config.yaml
n_layer: 9
d_model: 96
n_head: 3
n_kv_head: 3
head_dim: 32
d_mlp: 256
vocab_size: 5313
activation: "gelu"
norm: "layernorm"
norm_place: "pre"
norm_eps: 1e-05
positions: "rope"
rope_base: 4560.0
rope_fraction: 0.25
qk_norm: false
attn_scale: 0.177
bias: "all"
tie_embeddings: false
parallel_block: true
init: "trunc"
init_std_qkv: 0.0431
init_std_o: 0.0102
init_std_up: 0.0431
init_std_down: 0.00623
optimizer: "adam_variant"
lr: 0.0027
beta1: 0.9
weight_decay: 0.066
lr_head: 0.00894
grad_clip: 0.5
warmup_steps: 214
schedule: "wsd"
decay_fraction: 1.0
decay_shape: "linear"
final_lr_fraction: 0.0
batch_tokens: 16384
seq_len: 256
doc_mask: true
train_tokens: 133800000
steps: 8167
dataset: "wikipedia_en"
Each number is 200 + 40 x the weight over its row's rms, rounded and kept within 0 to 999. Layers, rows and columns count from 0. The size before them is the row's rms in percent of the matrix's.

# layer 3 MLP up, 256x96, rms 0.103, rows 225-255, columns 0-95
108,262,111,200,217,147,224,199,258,181,151,275,253,145,198,160,169,147,171,225,253,216,178,186,193,240,223,162,282,150,209,138,217,309,219,240,170,248,216,214,205,176,181,222,219,219,266,247,111,231,232,183,243,232,173,198,187,183,193,227,210,166,144,209,169,215,213,229,295,235,131,203,222,198,192,115,176,210,266,217,173,180,225,198,112,174,235,209,202,168,175,203,208,168,248,190,194
121,228,161,262,196,164,255,222,259,250,195,123,217,145,193,253,255,224,131,218,167,144,261,86,232,199,200,198,249,176,217,251,183,182,187,205,134,170,261,184,201,217,208,106,250,157,191,165,147,196,197,205,183,203,126,200,215,183,124,245,230,161,206,202,237,204,220,199,231,242,192,187,217,176,258,251,156,202,229,212,208,231,255,217,229,171,199,140,192,231,122,219,196,194,280,172,131
005,228,186,184,170,195,150,134,126,187,233,171,194,216,131,221,143,185,221,185,157,253,195,207,227,179,232,186,133,261,162,198,136,178,150,157,198,133,195,219,260,203,221,168,149,253,181,161,243,188,201,191,179,129,165,180,214,154,159,175,171,254,226,168,138,218,129,195,136,169,195,180,192,185,227,188,197,209,192,169,264,230,166,202,257,201,135,172,186,246,186,97,157,153,107,130,253
056,151,222,182,192,255,185,214,195,177,199,256,206,306,198,227,212,196,240,148,199,181,224,209,308,207,173,168,225,193,188,155,174,181,242,224,160,97,173,228,238,229,267,175,195,198,162,102,192,200,285,236,264,168,168,219,184,220,240,231,224,125,181,251,204,191,174,135,240,277,202,184,198,177,164,246,154,225,239,252,153,170,200,192,169,253,236,247,234,190,119,179,156,218,175,230,206
004,191,172,139,200,129,218,223,246,189,232,200,200,209,235,162,255,183,165,188,232,164,178,194,149,193,131,191,259,94,195,178,232,196,195,218,176,185,163,180,116,184,154,194,194,164,238,228,149,159,155,157,177,238,161,202,158,175,195,218,177,150,153,204,221,168,197,229,217,187,206,281,154,205,192,199,165,202,221,183,124,170,240,191,144,122,278,188,176,127,186,282,252,207,275,250,104
109,240,185,184,199,143,185,250,224,229,209,189,178,150,138,224,217,252,219,221,206,161,162,260,193,266,165,224,245,246,255,221,244,250,223,223,209,180,196,90,150,148,206,219,257,224,243,181,144,218,238,211,273,263,75,258,154,176,239,239,166,194,217,196,212,266,177,197,222,246,204,162,190,142,253,165,184,206,201,119,254,212,210,179,246,265,258,210,141,198,188,178,222,207,214,188,178
006,213,142,160,155,152,153,152,178,177,172,158,193,153,151,183,172,182,170,153,169,224,196,158,190,153,166,135,174,176,177,155,126,182,133,180,153,145,168,179,201,169,166,118,134,168,135,171,207,160,167,135,161,166,119,157,156,118,173,170,167,190,177,191,155,195,120,187,185,166,199,183,228,175,193,173,190,166,199,142,185,173,175,149,206,151,183,161,161,177,146,142,185,156,114,161,182
006,206,250,241,187,273,186,201,210,226,265,220,199,240,206,221,234,233,227,250,224,231,223,229,237,247,251,225,214,236,208,259,240,208,258,220,262,194,214,250,242,258,239,277,244,247,255,240,266,260,234,253,197,189,273,197,299,271,221,266,256,231,212,173,234,222,262,188,172,218,212,194,183,231,225,236,204,238,175,249,252,249,187,243,251,269,174,228,229,258,237,176,195,221,202,189,256
005,143,192,185,174,147,176,164,176,195,158,174,162,169,113,136,180,159,130,197,155,132,201,178,183,146,170,145,214,167,170,174,224,169,213,147,169,192,184,173,139,163,169,221,169,105,182,159,161,156,160,163,166,165,218,174,186,205,180,169,170,146,136,148,212,175,147,146,176,191,152,156,153,186,165,147,182,134,126,211,129,134,138,187,153,202,201,168,147,165,143,203,179,157,212,199,155
115,240,186,160,283,123,138,166,252,192,229,253,254,178,204,201,177,207,180,214,234,222,191,231,207,193,147,251,212,169,293,164,223,227,254,174,162,183,245,233,215,236,209,184,161,192,241,214,205,187,194,204,155,252,201,240,185,196,158,241,106,82,179,227,199,143,189,186,247,236,190,242,202,168,215,130,187,221,220,208,225,134,273,210,130,208,242,193,219,106,194,247,248,170,260,227,229
007,161,156,163,184,119,180,207,200,153,153,204,186,171,194,160,212,175,170,166,194,148,168,163,142,186,126,177,202,129,193,162,186,195,178,197,158,179,181,145,123,171,170,151,184,135,186,181,124,138,158,157,166,213,138,180,134,164,183,180,185,154,152,217,198,150,151,175,225,176,167,206,180,180,159,189,171,185,214,156,122,164,205,165,127,111,234,169,178,124,135,254,218,183,224,218,122
143,257,220,191,195,255,251,144,251,83,183,215,201,215,196,126,196,239,192,184,166,190,183,196,174,191,262,199,255,217,246,232,251,219,209,214,242,248,128,203,184,297,195,186,208,218,155,201,178,248,157,180,227,229,123,256,139,116,184,221,190,210,114,129,225,183,235,228,176,209,220,220,197,222,183,244,217,246,158,262,176,159,232,205,190,139,242,182,212,209,216,219,268,162,254,171,134
132,140,228,160,143,249,250,136,143,207,241,226,156,233,163,232,196,184,260,161,194,245,162,210,204,241,253,224,229,257,215,234,215,224,251,219,261,259,208,162,148,196,208,150,195,193,242,227,116,222,145,189,238,257,125,234,140,196,231,173,150,143,169,156,212,174,218,159,208,122,162,196,153,186,196,226,190,221,173,181,186,150,285,276,180,209,218,283,186,189,221,246,244,171,241,247,192
121,167,168,215,271,204,259,246,205,164,210,187,214,151,187,159,214,249,217,253,144,199,200,207,168,212,221,263,191,232,194,274,236,233,261,216,231,122,193,165,163,171,154,237,196,213,234,197,194,239,206,107,189,234,164,174,185,210,268,242,219,244,159,220,171,249,204,162,264,226,239,262,137,163,131,222,159,173,191,233,160,280,140,187,169,223,170,258,210,131,209,188,297,165,205,208,130
007,185,188,168,142,137,156,140,161,161,201,169,172,189,108,175,172,177,170,180,178,171,162,170,160,154,157,147,173,140,160,152,166,168,157,172,172,130,165,166,155,162,172,153,131,161,186,172,187,146,161,152,98,154,131,159,165,143,177,178,165,189,186,175,176,143,137,196,158,162,197,210,139,188,183,180,166,167,174,164,187,158,181,157,174,143,200,160,170,139,157,187,193,156,159,167,166
007,209,197,205,265,242,227,272,227,243,197,248,251,209,307,221,240,212,206,208,227,210,208,200,219,259,210,293,215,242,260,249,223,234,236,220,217,268,239,228,253,230,219,219,266,215,192,219,181,230,247,216,313,267,240,264,217,206,201,212,233,213,183,262,246,243,275,239,264,221,162,218,251,201,220,226,241,246,274,226,216,227,230,244,219,227,230,243,222,217,223,214,191,243,249,234,218
005,173,157,177,106,191,113,178,175,152,200,177,156,167,133,173,188,208,186,142,189,213,170,157,171,205,185,198,163,201,200,183,138,172,191,188,204,123,166,175,226,234,180,177,190,199,185,205,211,172,188,142,127,143,161,180,228,150,143,204,200,196,165,153,193,165,183,152,130,154,145,148,101,179,188,210,171,202,183,151,231,235,169,187,196,208,154,153,169,201,157,131,145,131,82,137,190
005,165,142,154,200,143,160,195,224,181,234,198,183,219,206,179,241,203,148,196,210,153,160,174,148,195,140,201,216,71,208,147,199,184,194,191,149,148,164,148,142,192,168,168,183,136,188,230,127,171,182,152,130,206,139,181,169,144,182,209,216,160,161,199,182,130,151,215,208,177,190,263,136,185,178,199,176,221,220,156,149,188,223,175,148,125,246,166,173,126,152,234,239,192,219,222,105
123,201,196,166,196,154,215,220,188,128,155,237,199,175,222,235,267,195,188,150,223,156,143,199,185,179,207,225,258,196,211,225,314,178,217,165,240,228,216,165,178,209,119,259,132,203,181,255,201,121,191,208,184,202,170,201,218,115,262,206,188,243,124,150,176,214,279,124,212,175,224,208,250,213,196,253,264,250,171,213,172,180,194,192,181,140,227,262,182,136,207,254,217,181,277,162,166
126,155,131,198,193,206,225,181,243,213,194,265,146,205,233,106,178,150,133,143,269,167,228,224,275,233,160,177,248,239,162,153,229,220,209,226,218,193,229,224,239,232,200,183,224,121,220,194,113,200,251,189,241,243,179,209,198,201,250,240,191,89,123,202,178,231,173,247,271,183,205,207,194,211,217,228,231,207,134,163,248,150,168,216,191,188,197,231,185,144,168,214,202,113,206,268,200
063,206,174,195,226,201,173,192,242,225,183,304,265,207,152,192,172,166,103,191,240,143,187,136,187,170,225,203,222,191,225,187,225,206,199,214,123,232,200,220,249,240,239,214,131,149,189,277,185,212,204,185,205,229,220,204,167,177,190,138,192,178,161,253,142,187,203,262,280,208,162,232,260,194,211,154,186,183,323,192,137,176,248,176,145,112,190,216,259,185,205,228,226,145,248,180,175
148,139,240,211,203,189,176,257,184,258,247,167,225,106,193,191,282,224,151,196,180,170,200,263,188,237,179,198,224,178,215,253,159,158,190,208,148,213,103,179,148,247,184,230,193,278,220,264,206,225,135,238,165,216,192,209,138,150,231,173,245,144,198,222,207,214,213,249,209,216,254,196,156,123,189,220,199,214,225,155,144,207,217,161,181,230,293,211,134,232,164,248,256,177,213,228,122
131,229,184,229,176,186,250,200,300,208,140,219,208,204,213,176,261,170,197,193,235,208,110,225,223,184,136,241,263,174,246,204,161,264,321,229,282,182,237,202,205,148,108,207,184,228,212,138,174,191,245,133,230,262,146,276,232,156,188,219,199,186,184,185,217,213,175,218,213,170,200,210,225,170,233,233,223,170,176,255,201,193,140,137,206,201,228,153,244,169,219,228,197,155,250,204,133
137,146,176,192,239,190,222,262,204,223,205,186,198,187,207,233,245,182,139,204,236,148,176,278,179,231,185,229,288,246,271,205,143,203,277,200,201,180,208,143,226,220,233,181,218,150,297,209,221,143,148,195,252,202,133,232,201,169,220,231,200,84,178,260,184,219,157,155,225,261,198,178,192,232,294,195,139,175,142,182,154,199,229,180,204,181,215,254,210,141,139,200,244,191,202,235,170
119,201,180,221,214,159,235,234,209,247,162,147,228,180,165,263,185,227,174,215,201,139,152,255,218,205,194,276,213,162,179,195,149,255,218,247,231,197,181,125,167,268,145,218,206,192,200,189,180,222,253,155,264,227,185,178,217,163,265,210,218,130,170,246,169,245,168,209,305,263,148,173,164,216,235,221,180,152,125,179,278,218,207,133,142,169,275,235,177,210,175,188,221,219,239,252,141
108,244,168,158,193,176,197,242,266,247,209,193,212,193,156,178,185,198,252,161,182,159,202,188,166,201,213,134,198,172,197,267,257,176,193,258,130,206,224,124,161,202,173,254,252,206,215,209,225,200,220,168,212,264,153,248,200,94,218,211,260,162,149,283,215,267,214,148,234,235,138,169,238,138,181,266,113,204,206,195,210,183,242,261,252,223,227,155,203,209,138,211,250,215,265,222,190
156,198,124,180,159,255,271,161,209,146,150,202,198,153,221,183,224,277,184,162,157,226,150,216,133,151,246,201,186,95,285,261,261,282,179,214,251,219,200,158,211,140,206,209,267,194,156,251,212,188,176,162,216,197,166,256,176,199,232,258,201,198,185,204,194,234,206,104,261,201,167,202,178,211,177,183,190,266,200,218,177,204,191,182,253,149,233,210,174,226,140,280,213,215,231,222,184
113,192,186,174,197,168,160,218,210,237,191,183,219,167,208,198,220,237,192,234,151,197,170,261,206,175,197,204,97,201,204,161,183,191,181,258,152,217,176,145,245,217,200,225,194,256,157,235,170,187,202,246,174,294,107,197,206,251,222,212,194,196,165,223,206,206,281,198,213,232,153,203,150,234,165,149,195,126,212,198,166,224,226,82,264,236,236,218,181,245,161,147,323,248,171,275,182
139,163,192,126,175,207,186,254,261,218,234,222,190,176,177,183,248,240,144,262,216,193,213,202,265,191,165,230,248,233,202,159,168,205,171,253,201,207,256,162,123,250,153,210,212,198,206,190,99,219,205,215,264,209,174,225,180,238,216,166,202,80,197,229,155,161,201,212,254,172,137,242,194,204,248,172,136,160,119,212,182,190,280,245,199,241,229,218,203,216,176,147,268,219,194,273,145
128,122,217,173,206,197,179,278,221,254,112,203,206,231,238,271,235,170,171,238,220,203,189,200,168,250,209,182,144,185,136,175,185,246,167,244,168,177,247,146,135,213,137,157,244,141,194,234,160,147,187,127,241,168,219,230,214,247,200,166,258,196,222,220,175,238,180,265,283,161,168,256,251,225,215,133,171,220,138,167,185,203,187,181,195,192,171,187,265,153,158,201,212,239,276,221,154
003,163,143,192,170,116,138,194,224,173,177,195,133,196,203,158,234,229,208,172,215,155,198,168,113,186,153,187,160,131,191,174,224,220,149,245,194,205,181,103,108,211,154,153,190,181,229,200,166,153,160,147,170,194,162,176,186,207,216,204,228,184,204,181,229,126,207,157,194,213,214,150,132,173,159,190,221,177,150,129,188,198,224,191,126,136,218,199,181,128,150,284,245,141,151,213,151
# layer 3 MLP down (transposed), 256x96, rms 0.0739, rows 225-255, columns 0-95
109,118,221,215,145,234,143,199,178,190,182,181,158,200,393,191,268,239,193,222,177,248,229,224,233,271,188,175,199,239,181,218,176,165,140,145,169,193,214,257,261,194,162,178,193,182,166,159,215,233,183,188,208,195,167,228,251,223,215,167,225,278,242,188,223,181,210,210,125,168,196,133,142,208,210,206,205,204,187,181,255,252,159,228,254,195,170,188,167,182,243,167,137,236,220,169,203
148,165,220,130,193,204,143,243,160,166,287,291,176,249,151,124,178,203,228,197,220,242,115,279,205,201,200,204,179,230,162,155,216,225,198,220,249,205,151,221,199,225,144,276,110,262,190,218,262,229,217,170,231,177,224,164,176,200,281,176,211,212,232,235,171,167,174,235,178,168,195,233,175,185,164,166,210,200,157,183,176,200,149,205,143,273,232,281,217,188,214,185,192,208,128,232,265
003,211,230,225,212,130,209,145,140,241,210,189,153,204,193,166,195,236,203,209,148,143,159,214,185,240,210,186,228,162,194,97,209,178,289,177,169,139,219,181,160,138,200,226,172,221,199,264,129,146,199,191,173,226,162,207,245,196,133,169,226,127,217,266,140,202,211,139,230,197,177,187,177,161,161,98,219,208,200,170,123,204,237,203,130,188,180,236,251,219,150,154,128,180,184,149,166
051,247,158,186,236,223,186,220,202,246,200,164,238,144,235,228,163,236,191,246,139,204,213,177,91,193,241,275,190,182,222,213,254,177,126,137,224,231,242,161,188,178,175,194,212,259,271,232,231,173,127,197,123,228,197,165,186,194,152,136,202,239,160,185,204,185,277,217,183,179,234,245,181,204,230,115,219,226,164,150,264,139,187,183,230,198,169,159,148,221,245,258,281,184,248,202,229
003,168,209,207,223,262,220,263,293,220,199,249,254,217,191,154,221,193,219,196,247,251,212,192,250,211,254,233,204,231,227,255,213,230,186,244,251,260,243,223,233,262,220,248,256,230,259,214,234,269,247,207,225,209,229,209,148,295,245,243,239,238,208,190,224,244,271,248,149,187,253,171,241,254,241,267,232,183,233,203,250,246,173,269,244,258,168,185,187,208,198,214,210,246,247,218,254
120,181,194,213,142,248,231,150,225,169,150,255,239,238,144,224,281,161,200,208,263,216,225,155,255,160,241,199,207,173,207,147,160,216,196,203,210,242,240,287,200,249,147,222,158,142,198,211,241,128,163,182,185,181,288,175,247,247,139,147,194,177,153,269,141,166,202,224,204,209,213,215,227,219,165,193,208,185,184,294,145,153,183,172,101,187,160,219,269,180,204,200,174,174,214,248,225
004,222,265,287,214,194,211,155,150,194,216,193,175,249,211,223,182,211,244,278,198,185,184,229,207,291,200,237,182,202,208,161,247,184,341,207,185,155,286,244,208,184,261,286,276,185,195,226,170,105,278,194,141,214,202,256,266,236,172,181,244,187,206,259,142,233,220,165,225,180,159,224,183,228,225,207,223,225,196,223,195,239,253,218,167,212,225,235,232,228,187,230,200,192,196,186,193
003,222,219,184,192,192,248,266,204,241,175,184,241,145,210,197,148,199,145,196,153,193,210,218,182,187,177,160,208,197,242,140,142,210,113,192,202,256,137,116,212,240,190,163,128,274,199,178,202,279,165,243,276,229,214,159,130,129,235,185,118,203,273,178,206,156,194,227,202,231,258,179,187,120,168,184,209,210,220,165,206,147,195,116,224,147,196,199,213,251,236,145,186,235,218,205,166
004,210,181,199,199,291,201,282,222,219,208,229,277,203,243,212,248,226,201,189,228,223,249,234,188,219,226,220,239,256,233,253,173,213,162,276,204,254,203,195,228,245,209,197,183,266,205,213,239,284,219,244,251,177,224,194,178,227,212,259,178,284,216,250,243,207,203,271,264,254,211,206,272,221,188,272,218,225,252,236,269,220,196,173,240,213,234,249,199,231,292,246,254,214,220,239,266
107,166,178,201,148,271,212,139,201,164,189,241,203,204,310,214,218,135,136,92,189,190,223,230,239,193,192,231,255,203,154,183,165,154,209,208,161,173,264,277,158,163,120,191,160,245,164,152,145,172,210,214,245,197,239,262,231,206,208,204,256,259,113,177,247,235,230,223,210,210,259,219,210,182,232,283,183,206,151,172,238,173,190,211,247,207,197,222,152,189,202,224,161,204,161,144,200
004,195,196,186,253,257,245,228,286,191,204,228,202,236,217,209,208,187,258,243,258,230,230,175,255,182,221,270,205,224,207,286,220,203,205,216,244,249,233,264,252,211,227,245,263,187,247,199,239,232,225,178,199,194,223,232,232,274,257,220,227,247,182,180,246,254,270,227,184,197,227,219,211,274,282,234,223,204,201,255,245,263,177,282,262,272,202,171,192,202,203,242,245,219,249,259,254
149,250,196,276,170,262,163,182,184,167,170,190,187,165,254,134,275,159,106,202,165,124,245,213,223,176,214,304,181,215,163,203,207,138,107,210,218,201,240,276,248,204,239,138,199,221,220,177,184,196,223,186,213,234,175,150,197,188,188,229,209,212,178,188,189,154,251,189,218,184,250,159,168,192,225,167,260,160,110,209,160,263,243,242,194,186,164,167,161,285,221,176,217,213,241,228,235
121,238,187,232,202,267,180,205,206,129,158,180,227,124,186,196,205,217,139,177,242,214,164,208,234,174,244,207,185,164,208,209,142,173,140,273,242,175,246,241,240,190,212,146,194,178,166,275,211,153,212,209,219,205,298,199,270,207,210,181,173,176,242,174,185,250,232,203,194,267,265,244,266,188,204,149,202,115,183,188,227,208,193,64,238,168,236,169,124,230,232,203,209,211,194,187,135
117,262,205,213,204,183,130,235,208,151,214,225,184,190,84,221,197,137,192,184,149,191,201,199,244,173,224,164,254,225,218,198,211,190,139,218,189,172,201,171,218,240,278,153,216,222,176,152,246,357,272,196,151,277,241,151,215,180,229,201,149,158,171,157,156,182,159,188,232,232,237,235,229,216,192,212,231,182,149,171,184,194,244,196,259,232,228,191,160,238,172,119,146,206,218,215,235
003,150,221,203,273,237,249,262,281,236,200,257,245,238,192,175,224,204,261,206,225,257,201,195,262,215,235,217,224,184,235,239,234,195,228,171,223,198,225,206,180,245,232,257,192,261,236,251,180,244,271,217,198,228,211,204,150,330,242,196,254,194,199,191,195,235,324,197,158,172,181,173,212,236,278,230,250,143,234,232,184,251,225,226,208,268,172,188,170,202,190,202,177,233,265,177,193
003,295,217,213,238,241,195,132,225,181,256,205,214,170,216,237,212,218,275,216,224,218,256,184,174,198,194,237,207,242,219,209,203,248,182,228,215,224,192,240,211,198,221,215,242,175,228,242,229,132,160,204,237,208,199,252,293,147,208,247,218,185,232,284,272,202,158,197,170,206,294,293,203,185,202,186,199,243,152,198,226,246,159,265,210,200,285,256,273,261,199,256,260,184,200,239,255
003,242,288,228,225,147,293,183,222,222,235,182,236,186,159,214,162,225,220,266,195,191,227,161,208,207,184,213,188,204,220,103,212,214,226,180,202,208,203,182,235,256,204,234,151,245,235,266,184,174,222,301,284,272,198,162,251,169,238,223,147,212,260,257,236,213,200,183,207,190,243,191,196,184,216,175,216,226,171,182,170,194,216,202,215,176,197,256,318,290,202,131,175,239,273,215,177
004,224,239,211,242,261,242,248,301,220,187,240,229,221,171,189,234,216,219,211,205,260,227,188,260,133,211,251,205,226,248,231,186,227,195,221,217,268,270,204,234,254,210,229,266,194,270,238,220,189,227,229,246,236,236,211,189,266,275,220,243,213,237,188,251,259,284,211,134,186,273,163,200,267,288,231,238,184,222,231,226,204,185,260,224,253,183,203,226,244,188,204,181,220,264,198,236
117,211,236,235,284,171,221,246,154,254,194,167,163,248,205,186,151,98,211,284,191,209,190,163,267,192,219,194,136,235,156,191,159,151,139,209,194,205,220,139,279,188,221,228,149,251,162,209,222,232,228,217,179,184,225,177,219,223,186,214,248,144,285,171,194,238,236,249,197,137,186,203,207,195,265,181,152,197,159,122,249,171,264,146,196,198,157,148,243,263,207,198,169,257,187,173,166
125,181,271,196,232,253,157,259,186,162,206,151,204,167,209,273,174,220,185,222,161,196,220,162,167,279,288,218,201,239,263,267,100,189,143,161,197,212,129,183,169,246,152,165,190,225,184,256,231,178,177,185,177,199,194,204,206,223,189,196,126,249,308,142,224,145,203,224,169,171,152,274,190,192,194,141,247,166,240,168,154,224,249,134,230,196,212,208,205,234,188,195,213,236,186,141,186
056,196,210,189,199,219,165,206,199,138,203,146,186,227,403,202,191,194,238,224,201,269,192,296,173,233,163,210,164,183,149,228,146,207,186,183,186,183,216,182,149,150,159,165,209,250,195,153,183,175,179,175,200,181,151,175,237,200,226,256,212,205,244,128,259,209,181,163,148,207,227,183,227,207,190,246,185,205,135,222,284,232,166,210,259,224,239,155,164,208,151,179,212,246,171,237,227
142,261,189,211,130,249,199,125,187,177,271,138,245,121,121,225,202,172,284,213,151,229,215,193,208,202,208,262,165,197,249,148,160,138,207,240,128,208,230,173,206,204,184,206,166,199,168,248,206,220,195,204,194,174,140,208,165,182,161,343,178,228,265,162,198,174,219,218,190,220,200,213,209,249,141,135,236,130,203,152,188,182,219,209,260,204,224,219,191,222,186,247,224,190,271,230,201
118,251,180,168,163,137,167,200,121,207,186,189,248,167,124,194,156,236,236,264,167,196,269,150,143,221,246,184,146,258,122,162,185,181,170,176,117,200,125,205,234,154,208,159,187,219,211,192,211,194,181,277,234,176,197,180,233,255,281,262,215,197,249,190,208,244,283,216,211,204,136,213,179,177,237,229,207,185,189,155,240,201,232,215,215,205,224,213,220,271,208,202,200,313,184,172,243
133,160,158,289,190,163,294,231,198,276,213,131,163,234,204,201,204,202,243,141,338,230,199,171,198,194,207,192,148,156,194,223,217,263,170,182,191,249,158,175,238,124,213,170,208,199,157,156,151,129,156,207,209,214,136,203,261,185,178,145,164,227,245,237,216,96,183,226,211,236,196,173,149,213,228,243,188,200,176,217,203,164,248,231,185,227,227,180,250,138,183,237,201,181,201,228,217
121,243,238,203,240,141,229,176,205,271,249,219,191,206,94,166,208,201,176,170,254,208,229,151,176,225,181,153,219,252,197,145,209,276,191,185,192,237,167,181,207,213,196,202,260,175,180,194,112,150,181,264,199,164,133,324,257,206,164,149,178,233,211,181,212,244,184,207,161,177,174,198,251,158,208,245,169,240,179,251,185,189,195,138,107,237,134,175,275,185,245,235,202,214,186,226,196
131,175,211,264,163,232,189,127,179,215,176,232,229,174,296,221,246,193,139,250,206,259,174,159,198,154,209,237,156,205,200,152,242,148,210,132,238,186,226,260,268,199,227,210,108,188,236,209,228,203,136,207,145,149,299,222,225,224,175,161,197,231,237,159,176,160,157,198,180,140,215,220,192,218,193,230,273,161,185,206,209,211,214,115,122,184,142,230,188,202,231,219,208,186,145,237,270
142,170,122,205,178,197,218,200,218,231,114,155,217,242,188,236,199,222,199,218,134,179,111,297,108,166,237,226,210,115,235,288,204,249,190,188,280,182,198,265,172,239,197,222,230,210,256,164,267,210,150,183,202,163,192,210,143,215,183,124,229,218,215,190,223,238,221,189,189,176,173,202,196,223,199,158,236,268,228,177,148,171,234,193,197,185,125,206,240,300,167,182,173,188,184,187,216
104,276,179,244,213,225,226,178,180,210,235,232,206,292,127,176,204,138,239,167,215,228,219,142,224,153,203,135,247,205,197,202,202,194,211,256,112,206,168,210,173,170,222,179,227,180,257,181,206,166,182,183,244,239,260,249,213,147,145,176,227,207,120,228,174,206,217,187,227,135,202,123,256,212,189,204,199,135,111,183,183,213,193,233,151,156,160,241,231,199,128,282,203,240,249,253,261
153,143,253,200,213,164,266,179,175,192,242,156,205,208,97,184,185,252,191,97,252,180,254,183,143,233,227,190,168,184,220,198,218,217,226,193,252,264,230,157,202,160,200,189,210,106,220,231,177,167,196,198,236,116,101,289,239,197,245,187,197,223,240,202,209,267,170,196,167,222,214,245,233,162,207,277,175,216,237,200,196,204,159,136,122,196,263,186,186,195,218,253,186,197,224,219,150
123,200,220,212,109,274,216,187,201,183,188,200,142,198,240,171,267,237,173,221,182,153,228,180,273,256,196,226,142,217,254,205,212,162,153,157,135,190,247,207,189,200,195,193,207,285,218,187,181,199,318,212,195,220,227,143,187,194,131,283,173,166,230,221,188,174,251,195,160,240,237,261,169,187,167,255,181,175,271,176,116,191,237,209,237,207,253,175,173,197,194,156,172,132,197,126,228
003,152,183,220,204,192,239,240,229,188,166,205,193,242,162,215,162,98,190,251,219,184,159,114,237,152,156,227,172,132,189,198,225,168,230,110,216,207,237,212,222,235,220,232,196,112,180,163,187,176,231,264,193,188,191,180,167,237,254,132,148,185,214,121,203,261,200,195,249,164,93,143,178,264,274,212,193,178,188,214,184,223,174,177,270,184,159,114,195,191,211,196,236,203,254,229,191